Each number is 128 + 24 x the weight over its row's rms, rounded and kept within 0 to 255. Layers, rows and columns count from 0. The size above them is the row's rms in percent of the matrix's.

# layer 8 MLP down (transposed), 1024x256, rms 0.0917, rows 1008-1023, columns 128-255
size [ 97 103 105  88  90 113 111  95  95  88 100 107  91 104 102  99]
[[120 144 128 136 139 119 100 158 123 130 137 126 172 141  94 120 144 124 116 154 118 141 135 138 141 152 137 126 107 135 166 108  95 144 153 167 109 149 140  80  72 101 108 108 112 158 154 161 180 104 153 133 127 119 103 111 114 132 149 158 178 127 121 147 127 105 157 115 141 148 139 118 106 125 129 131 148  82 129 140  93 107 134 116 160 116 107 160 146 107 117 107  85 125 108 107 144 124 110  75 141  57  97 116 120 119 130 132 129  91 132 118 121 133 136 133 118 116 126 162 124 146 156 146 105 155 134 189]
 [150  96 134 200 129 124 117 124 165 162 101 188 125 113 164 143 124  88 147 122 204 133 123 136  95 124 157  98 132 115 136 156 140 155 114  99 130  94 114 126 146 125 127  94 151 117 130  89 120 117 114 103 156 122 105 165  98  94 162 152 128 100 153 111 139 138 116 141  88 163  98 100 107 142 131 122 154 131 167 144 121 118 140 102 142 138  99 127 157 131 145 113 120 156 106 128 156 127 102 117 159 120 149 144 129 174 123 141 106 131 122 123 158 105 137 131  95 116 140 108 111 175 188 149 131  83 165  99]
 [128 115 143 116 149  99 124 147 144 255 153 130 173 105 101 166 137 125 126 103  94 138 152 130 126 107 122 124 151 114 106 153 178 117 128  48 158 135  94 125 150 141 100 144 142 158 169 167 125 124 131 184 148 124 103 167 118 140 144 142 114 137 158 118 143 101 140 136 100 142 137 169 153 118 133 174 121 125 144 117 106 107 120 120 123 131 113 149 106 146 126  77 125 104 139 148 125 124 113 122 148 101 112 136 140 112 122 124 119 102 116 135 141 115 122 129 129 118  96 115 128 103 122 143 183 156 124 143]
 [127 153 112 136 143 113 152 152 119 243 128 164 126 140  83 112 136 144 148 134 135 128 146 121 135 118 129 127 123 126 117 151 122 118  84 126 158 126 109 125 136 155 123 157 104 101 126  92 122  89 171 122 106  10  87 116 113 120 122 118 146 109 130 135 159 127 113  87  91 166 110 187 122 125 118 105 103 103 173 133 109 118 149 109 101 138 149 132 126  96 138 114 162 132  89  92 116 107 119  93 148 106 136 150 120 123  96 145 123 115  86 129 141 134 142 157  84 147 149 131 146 123 134 114 115 113 130 140]
 [156 126  91 108 127 116 158 108 170 172 171 184 131 101 107 158 135 127 124 126 130 101 142 110 133 126 132 151  94 158 105 120 147 124 156  96 168 133 125 161 109 183 141 172 138 152 130 150  71 135 156 127 100 104 129 133 151 130 134 155 110 153 133 130 132 121 133 131 116 154 126 150 136 187 183 116  96 104 116 120  86 113 121  93 172 116 112 158 119 137 105 137 101 154 111 157 163 152 115 130 138 142 151 138 145 117 124 132 126 100 177 106 134 106  78 142 159 124 147 167 166 100  88 138 135  80 146 119]
 [106  97 146 120 129 131 126 162 151 160 119  85 150  97 154 127  85 111 171 133 138 112  67 104 133  89 110 147 142 132  87 139 167 159 142 123 114 111 119 142  99 116  96 154 132 110 132 103 135 132 108 125 141 143  67 104 110 139 105 149 146 112 123 194 141 101 101  91  91 149 108 141 133 118 138  89 151 112 156 115  88 104  98 156 134 169 136 123 115 124 138 119 127  91 126 109  98  97 159 130 140 120 120 149 133 169 125 134 185 126 130 141 111  97 154 141 111 130 112 121 131 119  94 108  94 100 166 168]
 [129 149 160  93 121 110 116 131 125 243 113 161 122 116 108 121 131 126 110  98 104 116  94 136 120  91 123 164 136  93 115 135 150 150 133 125 138 104 123 130 122 131 150 103 150 146 127 150 104 101 123 114 129  35 113 135 141 130 165 127 141  81 155 142 112 139 139  94 122 172  91 159 138  97 140 113 121 130 157 135 136 158 122 102 155 136 121 159 110 133 119 134 131 142 130 117 139 122 137 105 164 119  98 131 126 114 130 142 129 110 118 161 118 153 108 142 147 150 110 115 159 100 126 174 127 142 121 161]
 [146 137 111 132 117 125 132 139 136 144 111 134 133 163 110 169 124 135 190 102 102 114 121 136 156 160 116 150 126 131 153 136 142 125 149 123 173 120 112  88 106 128 128 123 138  62 141 132 128 111 128 151 181 123 118  92 113 131 107 168 145 181 127 101 122 146 158 113 131 146 161 103 122 110 136 155 108  99 167 132 163 186 124 112 140 117  91 130 102 149 102 141 151 122 137 103 156 127 118 163 125  62 135  52 109 160 143 146 122 122 128 168 107  99 113 119 176 106 161 129 138 154 159 131 103 117 132 121]
 [140 221  95 112 124 147 113 123 112  99 110 129 157  71 141 125 135 174 113 156 131 108 135 129 122 117 159 124 140 132 119 114 118 120 158 125  79 143 155 139 125 112 122 113  84 135  92 129  94 162 126 154  82 121 123 140 119 147  97 147 143 140 102  96 192 147 135 152 132 125 110 118 126 112 136  90 113 140 147  96 132 141 125 135  96 128 133 153 113 139 149 164  83 148 154 135 167 114  99 142 127 132 116 107 122 125 122 140 147 147 141 141 153 166  96  53 113 145 103 117 135 133 164 124 142  99 135 124]
 [155 152 101 183 141  86 106 133 129 195 122 113  80 130 157 124 114 131 155  88 117 136 123 123 138  92 131 122 140 106 130 158 100 124 156 124 135 197 115  80 127 130 124 122 147 106 131 146 126 137 166 129 103 133 122 103 110 150 126 159 139 148 100 136  85 111 124 119 125 123 117 124 125 109 134 155 113 102 133 158 136 130 131 125  56 130 109 131  86 113 120 143 171 148 159 129 166 136 142 143 129 126 102 154 154 105  86 138  97 164 127 103 147 138 136 103 133 132 164 144 139 129 122 119 127  98 111  91]
 [120 158 159  91 103 150 134 141 115 167  90 133 139 144  95 135 105 123  98 145 103 139  80 124 133 161 134 130 137 160  95  87 103 127 155 166 110 146 105 148 113 150  55 112 140 137  98 124 107  97 134 135 119 109 140 117 132 132 158 152 134 139 144 124 125 105 105 113 122 142 104 163 143 145  94 144  87 125 104 120 121 122 126 131 137  93  89 130 124 155  91 121 151  97 115 136 161 149 148 138 118  81 127 133 126 131 121 102  76 129 114 122 134 119 161 118 183 108 115  85 126 130 101 132 147 152 129 147]
 [109 141 199 150  98 118 137 133 146 154 154 174 150 118  77 134  86 130 153 125 111 126 122 127 122 168 152 134 147 118 101  97 172  85 108 101  75 149 112 133 130 114 105 180 140 121  91 159 118 167 122  88 155  97 139 102 151 117 157 135 137 100 110 102 135 151 169 156 128 145 128 121 186 119 150 125 103 116 118 154  94 107 138 177 121 115 145  88 162 134 119 168 157 145 140 110 165  87  75 123 139 142 109 110 142 132 110 161 167 112 152 101 143 128 132 136  81  99 121 139 146 133 100 135 128 166 120 141]
 [134 126 123 120 163 122  86 140 132 182 137 133 154 105  72 155 134 150  94 103 100 145 148 147 163  94 124 126 112 133 148 177 127 103 159 112  91 124 141 131  91 135 101 118  99 172  99 105 153 130 121 109 120  93 110 110 148  82 152 119 139  87 159 148 119 137 137  99 131 157 148 141 118 113 118 140 104 132 129 111 106 137 111 118 140 119 137 131 183 138 138 121 139 113 146 155 118 130 106 108 102 114 100 124 111 160 158 149 180 125 156 110 108 164 164 132 126 125 143 120 128 136 147 117 106 175 156 144]
 [134 133 147 150 168 106 142 127 120  96 133  91 107 110 113 163 116 165 152 149 122 124 125 155 110 112 164 102 146 137 146 143 213 151  91 128 132 120 112 117 160 122 168 112  97 148 130 145 133 148 112 119 111  71  63 143 123 138  85 142  92 135 113 150 147  96 175 127 155 138 130 133  88 121 102 147 112 114 157  85 110 103 104 104 127 122 164  97 127 106 114 105 179 140 106 120 160 115 151 121 125 117  92 127 179 134 166 153  98 188 132 132 174 118 148 108 129 117 167 107 135 148 138 135 151 124 127 117]
 [159 107  96 133 112 113 136  92 112 213 137 142 166 136 137  96 128 155 135 139 126 150 136  98 101 139 122 102 141 137 158 129 112 153 102 186 167 145 146 114  78 115 141  93 140 125 119 171 136 154 165  94 150 103 132  94  78 121 118 149 124 161 144 187 121 141 133 108 149 165 126 105 105 111 176 153 109 149 143 136 127 165 155 150 111 142 132 168 137 170 140 136 142 163 152 119 178  96  99 151 106 154 107 150 136 148 122 164 116  86 127 141  97 168 172 123 118 130 127 123 101 136 108 140  90 165 116  98]
 [132 153 140 140 151 121 138 117 165 187 140 132  88 112 132 107  97  80 107 173 157 115 123 146 125 103 162 117 191  76 153 154 143 101 157  95 157 112 121 162 170  98 116 113  99 162 142 126 146 103 133 111 129  89  92  96 123 127 114 136 133 140 109 134 113 135 103 105 127 141 140 131 115  91 133 126 151 125 126 124 107 116 125 146 103  95 138 101 117  91 157 102 150 139 144 114 105 124 136 116 135 208 137 142  99 111  96 149 157 124  92 160 160 147 149 125 156 137 130  94 116 111 122 158 115 118 148 166]]
# layer 8 MLP up, 1024x256, rms 0.135, rows 1009-1023, columns 128-255
size [ 87  89  72 101 102  91 111 115 100 111  97  83 106  83  87]
[[129 113 148 172 108 149  99 124 162 139 142 122 131 117 178 120 113 134 142 169 156 127 132 140 122 154 159 133 117  85 109 127 116 120 117 153 130 128  89 116 143 135 123 109 138 138 138 119 116 134  55 112 150 113 131 143 122  97 140 131  93 106 162  84  90  88 142 129 151 126 105  99 113 109 146 124 106 133 129 142 149 134 177 118 100 111 117 126 126 126 102 148 126 144  92 179 164 137 138 152  90 105 133 142 121 155  96 131 122 108 154 110 157 111 110 134  83 156 150 144  64 152 134 162 142 102  91  89]
 [144 119 146 142  95 144 131 154 136 118  85 114 131 134 150 164 102 120  89 116  86  96 157 120  97 127 113 106  97 133 145 141 125 144 140 157 130 148  71  96 143 142 110 183 127  97 139 134 125 125 137 151 124 144 138 149 103  94 129 128 114 145 112 125 116 109 146 151 123 118 126 120 206 123  92 108 110  78 110 131 114 123 148 177 116 138 138 147 111 146 165 136 146 147  95 178 169 180 117 196 136 122 126 112 119 100 153  78 112 156 125 163 152  93 107 132 167 140 110 112  95 113 114 154 135 159 109 132]
 [138 186  98 148 117 124  78 137 133 104 152 133 123 114 131 109 127 120 170 118 168 142 137 132 131 114 136 102 122 117 121 112 165 131 152 116 124 112 117 119  90 125 132 135 178 140 134  99 111 111 146 106 176 145 145 106 106 113 137  79 102 138 152 126  77 130  93 124 133 139 127 211 118 109 126 174 131 130 119 149 120 143 156 129 151 153 144  97 142 104  87 121 122 120 140 103 118  87 124 120 144 113 154 164  85  91  98 143 122 135 135 112 149 149 131 173 125 131 179 153 135 124 173  99 170 152 123 149]
 [128 132  77 171 111 129 134 128 131 133  94 121 122 121 105 101 143 138 137 130 129 100 102  98 107 110 137 146 154 145 142 131 165  96 149 107  90 129 136 129 149 164 127 173 102  97 132 111 162 169 100 139  99 127 120 111 151 103  95 147 141 131 157  91 125 128 155 129 122 107 125 142 121 158 132  94 119 107 107 118 141 115 113 102 126 124 131 181 143 168 155 144 136 120 106 125 150 107 126 145 151 177 181 133 137 105  97 118 162 148 174 117  99 107  73 106 155 153  97 135 118 120 125 124  99 103 157 154]
 [148 115 140 126 147 158 150 162 133 139 144  78 122 145 111 130 152  77 113  99 121 112 103 100 114 147 159 142 129 129  86 166 116 135 116 141 138 127 143  76 164  72 126 169 136 134 125 142 166 150 111 150 121 129 100 149 164 137 140 100 124 107 167 128 145 161 114 134 150 148  98 107 154  85  52 109 153 104 165 119 124 128 169 143 183 134 106 181 122 161 123 131 118 111  96 110  86  94 127 152 115 100 131 120 104 168 188 159 142 156 119 122 127 145 129 130 148 121 134 130 144 164 110 104 101 115 124 138]
 [134 122 145 118  79 154 111 134 144 115  75  98 113 184 140 121 125 127 109 137 110 134  77 125 141 132 128 136 163 120 172 105  96 154 128  87 103 159 118 134 139 114 149 130 149 131 122 147 122 128 134 114 150 140 172 140 135 104 109 135 143 145 156  96 137 137 156  88 146 142 131 131 109 153 144 168 146 136  83 152 147 151 122  89 114 118 124 161  84 125 145 172  75 144  62 127 124 167 126 128 116 133 139 140 131 120 134  84 113 152 107 149 142 159  98 121 167 139  99 121  71  92 143 160 168 143 104 102]
 [147 119 166 148 147 108 105 138 123 111 105 102 111 162 108 145 112 148 146 127 133 107 126 191 160 137 101 137 133  97 132 129 116 143  96  87 133  71 109  96 134 162 124 152 131 126 147 164 131 104 140  89 169 106 117 109 131 117 114 161  87 162 105  99 101 134 115 142 148 119 151  80 162 106 126 150 159 113 162 102 144  98 122  98 166 103 141 118 150 126 120 135 140 109  98 165 134 177 160 126  93 139 129 107 114 138 132 134 116 147 153 128 103 121 113 106 156  77 139 144  94 125 133 112 118 161 159 123]
 [129 128  84 138 140 145 133 120 128 114 142 108  88  93  99 115 141 116  93 148  89 132 129 127 159 172 115 177 182  97 103 128 157 123 121 131 110 116 120 167 117 120 141 153 117 127  90 126  95 128 141 116  89 122 150 138 150 143 133 111 157  78 111  66 129 146 144 125 122  76 105  95 127 155  97 118 142 168 181  89 120 163 127  85 129 157 133 160 156 115 120 178 123 137 143 141 118 130 131 183 130 118 132 110 105 124 157  85 117 143 165 156 108 161 139 110 153 108 129 134 124 170 181  94 156 124 156 105]
 [ 97 101 126 139  59 134 155 141 148 118 157 129  91 146 117 134 141 169  82 125 134 122 151 105 150 101 113 169 136 114  97 179 118 149 120 136 139 147 105 105 141  90 105 141 146 114 141 181 119  94 114 183  87 138 155  87 134  91 111 124 108 135 143 165 132 149 131 108 134 161 144 158 101 120 130 137  97 109 126 139 115 129 133 126 109 120 139  96  72  98 140 126 131 121 133 148 151 134 102 136 133 133  80 110 134 132  78 106 185 117 118 144 155  91 128 117 109 122 198 134  90 119 145  91  70 156 155 121]
 [ 75 162 108 123 137 147 165 164 160 109 185 147 132  91 138 120 146 120 104 124 123 128 134 139 103 127 128 130 136 128  69  84 132  90 135 127 135  91 101 143  96 126 127 134 151 115  71 132 123  83 115 145 142 156 156 127 126 112 147 110  97 127 118  84 120 138 133 126 114 108 109 132 134 139 163 136 139 144 111 136 163 100 141  92 133 120 142 115 163 134  89 129  83 114 120 142 124 131 133 120 154 103 124 152  87 177  98 159  91 115 128 105  81 122 165 138 150  85 165 126 122  95  94 153 101 130 120 136]
 [ 85 125 131 127 122  86  75 105 117 114 152 121 136 123  72 126  65 160 149 170 133  99 146 116 122 130 136 105 150 175 134  94  97  94 109 112 137 129 140 135 150 106 121 170 164  67 124 139 170 128 122 181 154 112 139 104 131  79 136 137 104  95  91 120  86 126 129 132 105 134 153 125 132 134 137  98 144 134 110 118 115  91 109 137  92  97 121  89 140 158 133 148 131 132 112 134 156 133 112 123 128 152 119 115 138 173 123 166 164 128 101 178 132  79 135 173 147 108 131 130 112 131 153 102 112 155 120 117]
 [124 104 133 169 122 116 122 188 103 110 108 103 122  91 153 110 108 149 157 148 127 127 124 127 138  84 166 161 140 121 156 136 136 132 146 155 120 110 148 147 116 130 105 157 147 125 126 101 154 111 123 123 115 156 147 129 106 119 129 134 132 144 152 126 155 140 145 138 126 116 202 125 139 179 138 158 116 101 110 150 136 125 156 143 100 101  96 124 131 122 134  98 174 159 165 198 150  96 101 123 152 146 138  97 135 135 163 150 131 147 142 137 114 111 171 128 147 117  92 157  97 126 157 157 127 131 132 109]
 [106 101 106 144 111 130  79 158 130 116 152 209 163 148 131 117  88 102 138 166 138 146 112 145 121  90 150 140 117 166 170 128 139 149 124  87 114  92 137 115 136 156 163 151 115 132 169 167 109 137  86 113  77 119 136 128 136 135 115 131 146 143  89 138 171 109 124 157 143 151 139 118 154 105 165 148 142  91 154  97 133 120 128 127 168  87 139 148 128  92 128 130 142 142 145 146 154 143 138 125 140 110 103 135 113 122 125 111 129 111 125  97 153  75 109 181  77 162 121 119  77 110 127 112 134 126 117 142]
 [ 84  91 164 114 157 130 103 116 146 129  93 127 157 137 105 175 117  87 102 136 120 168 126 139 144 137 145 117  86 105 110 109 138 107 158  90 164 121 157 144 146 156 139 141 111 148 146 121 106 146  99 127 125 182 112 135  91 138 139 157 148 153 159 108 157 193 117 104 123  86 176 146 106 144 109 118 124 113  80  83  95 113 152 119  90 117 119 113 109  77 115 125 146 125 161 113 126 160 120 148 172 137 113  98 119 111 104 124 131 117 116 141 167 134 102 129 128 100 111 123  99 140 154 133 133 132 142 119]
 [109 149  96 153 128 118 109 121 110 138 105 164 141 143 144 125 110 140  93 175 137 174 120 138 153 125 178 113 147  89 183 167 173  70 187 121 150 118  81 155 133 118 158 159 127 130 139 132 130 140 113 126 103 116 153 123 124 127 111 109 129 133 110 121 105 137  72 106  92 118 104 135 171 105 144 122 127 182 120 107 142  94 130 121 102 136 117 127 111 138 104 123 123 132 114 180 119 143 126 153 145 174 157 129 132  60 175 108 164 118 120 153 134 126 165 161 135 155 121 105  99 138 119 138 126 119 129 121]]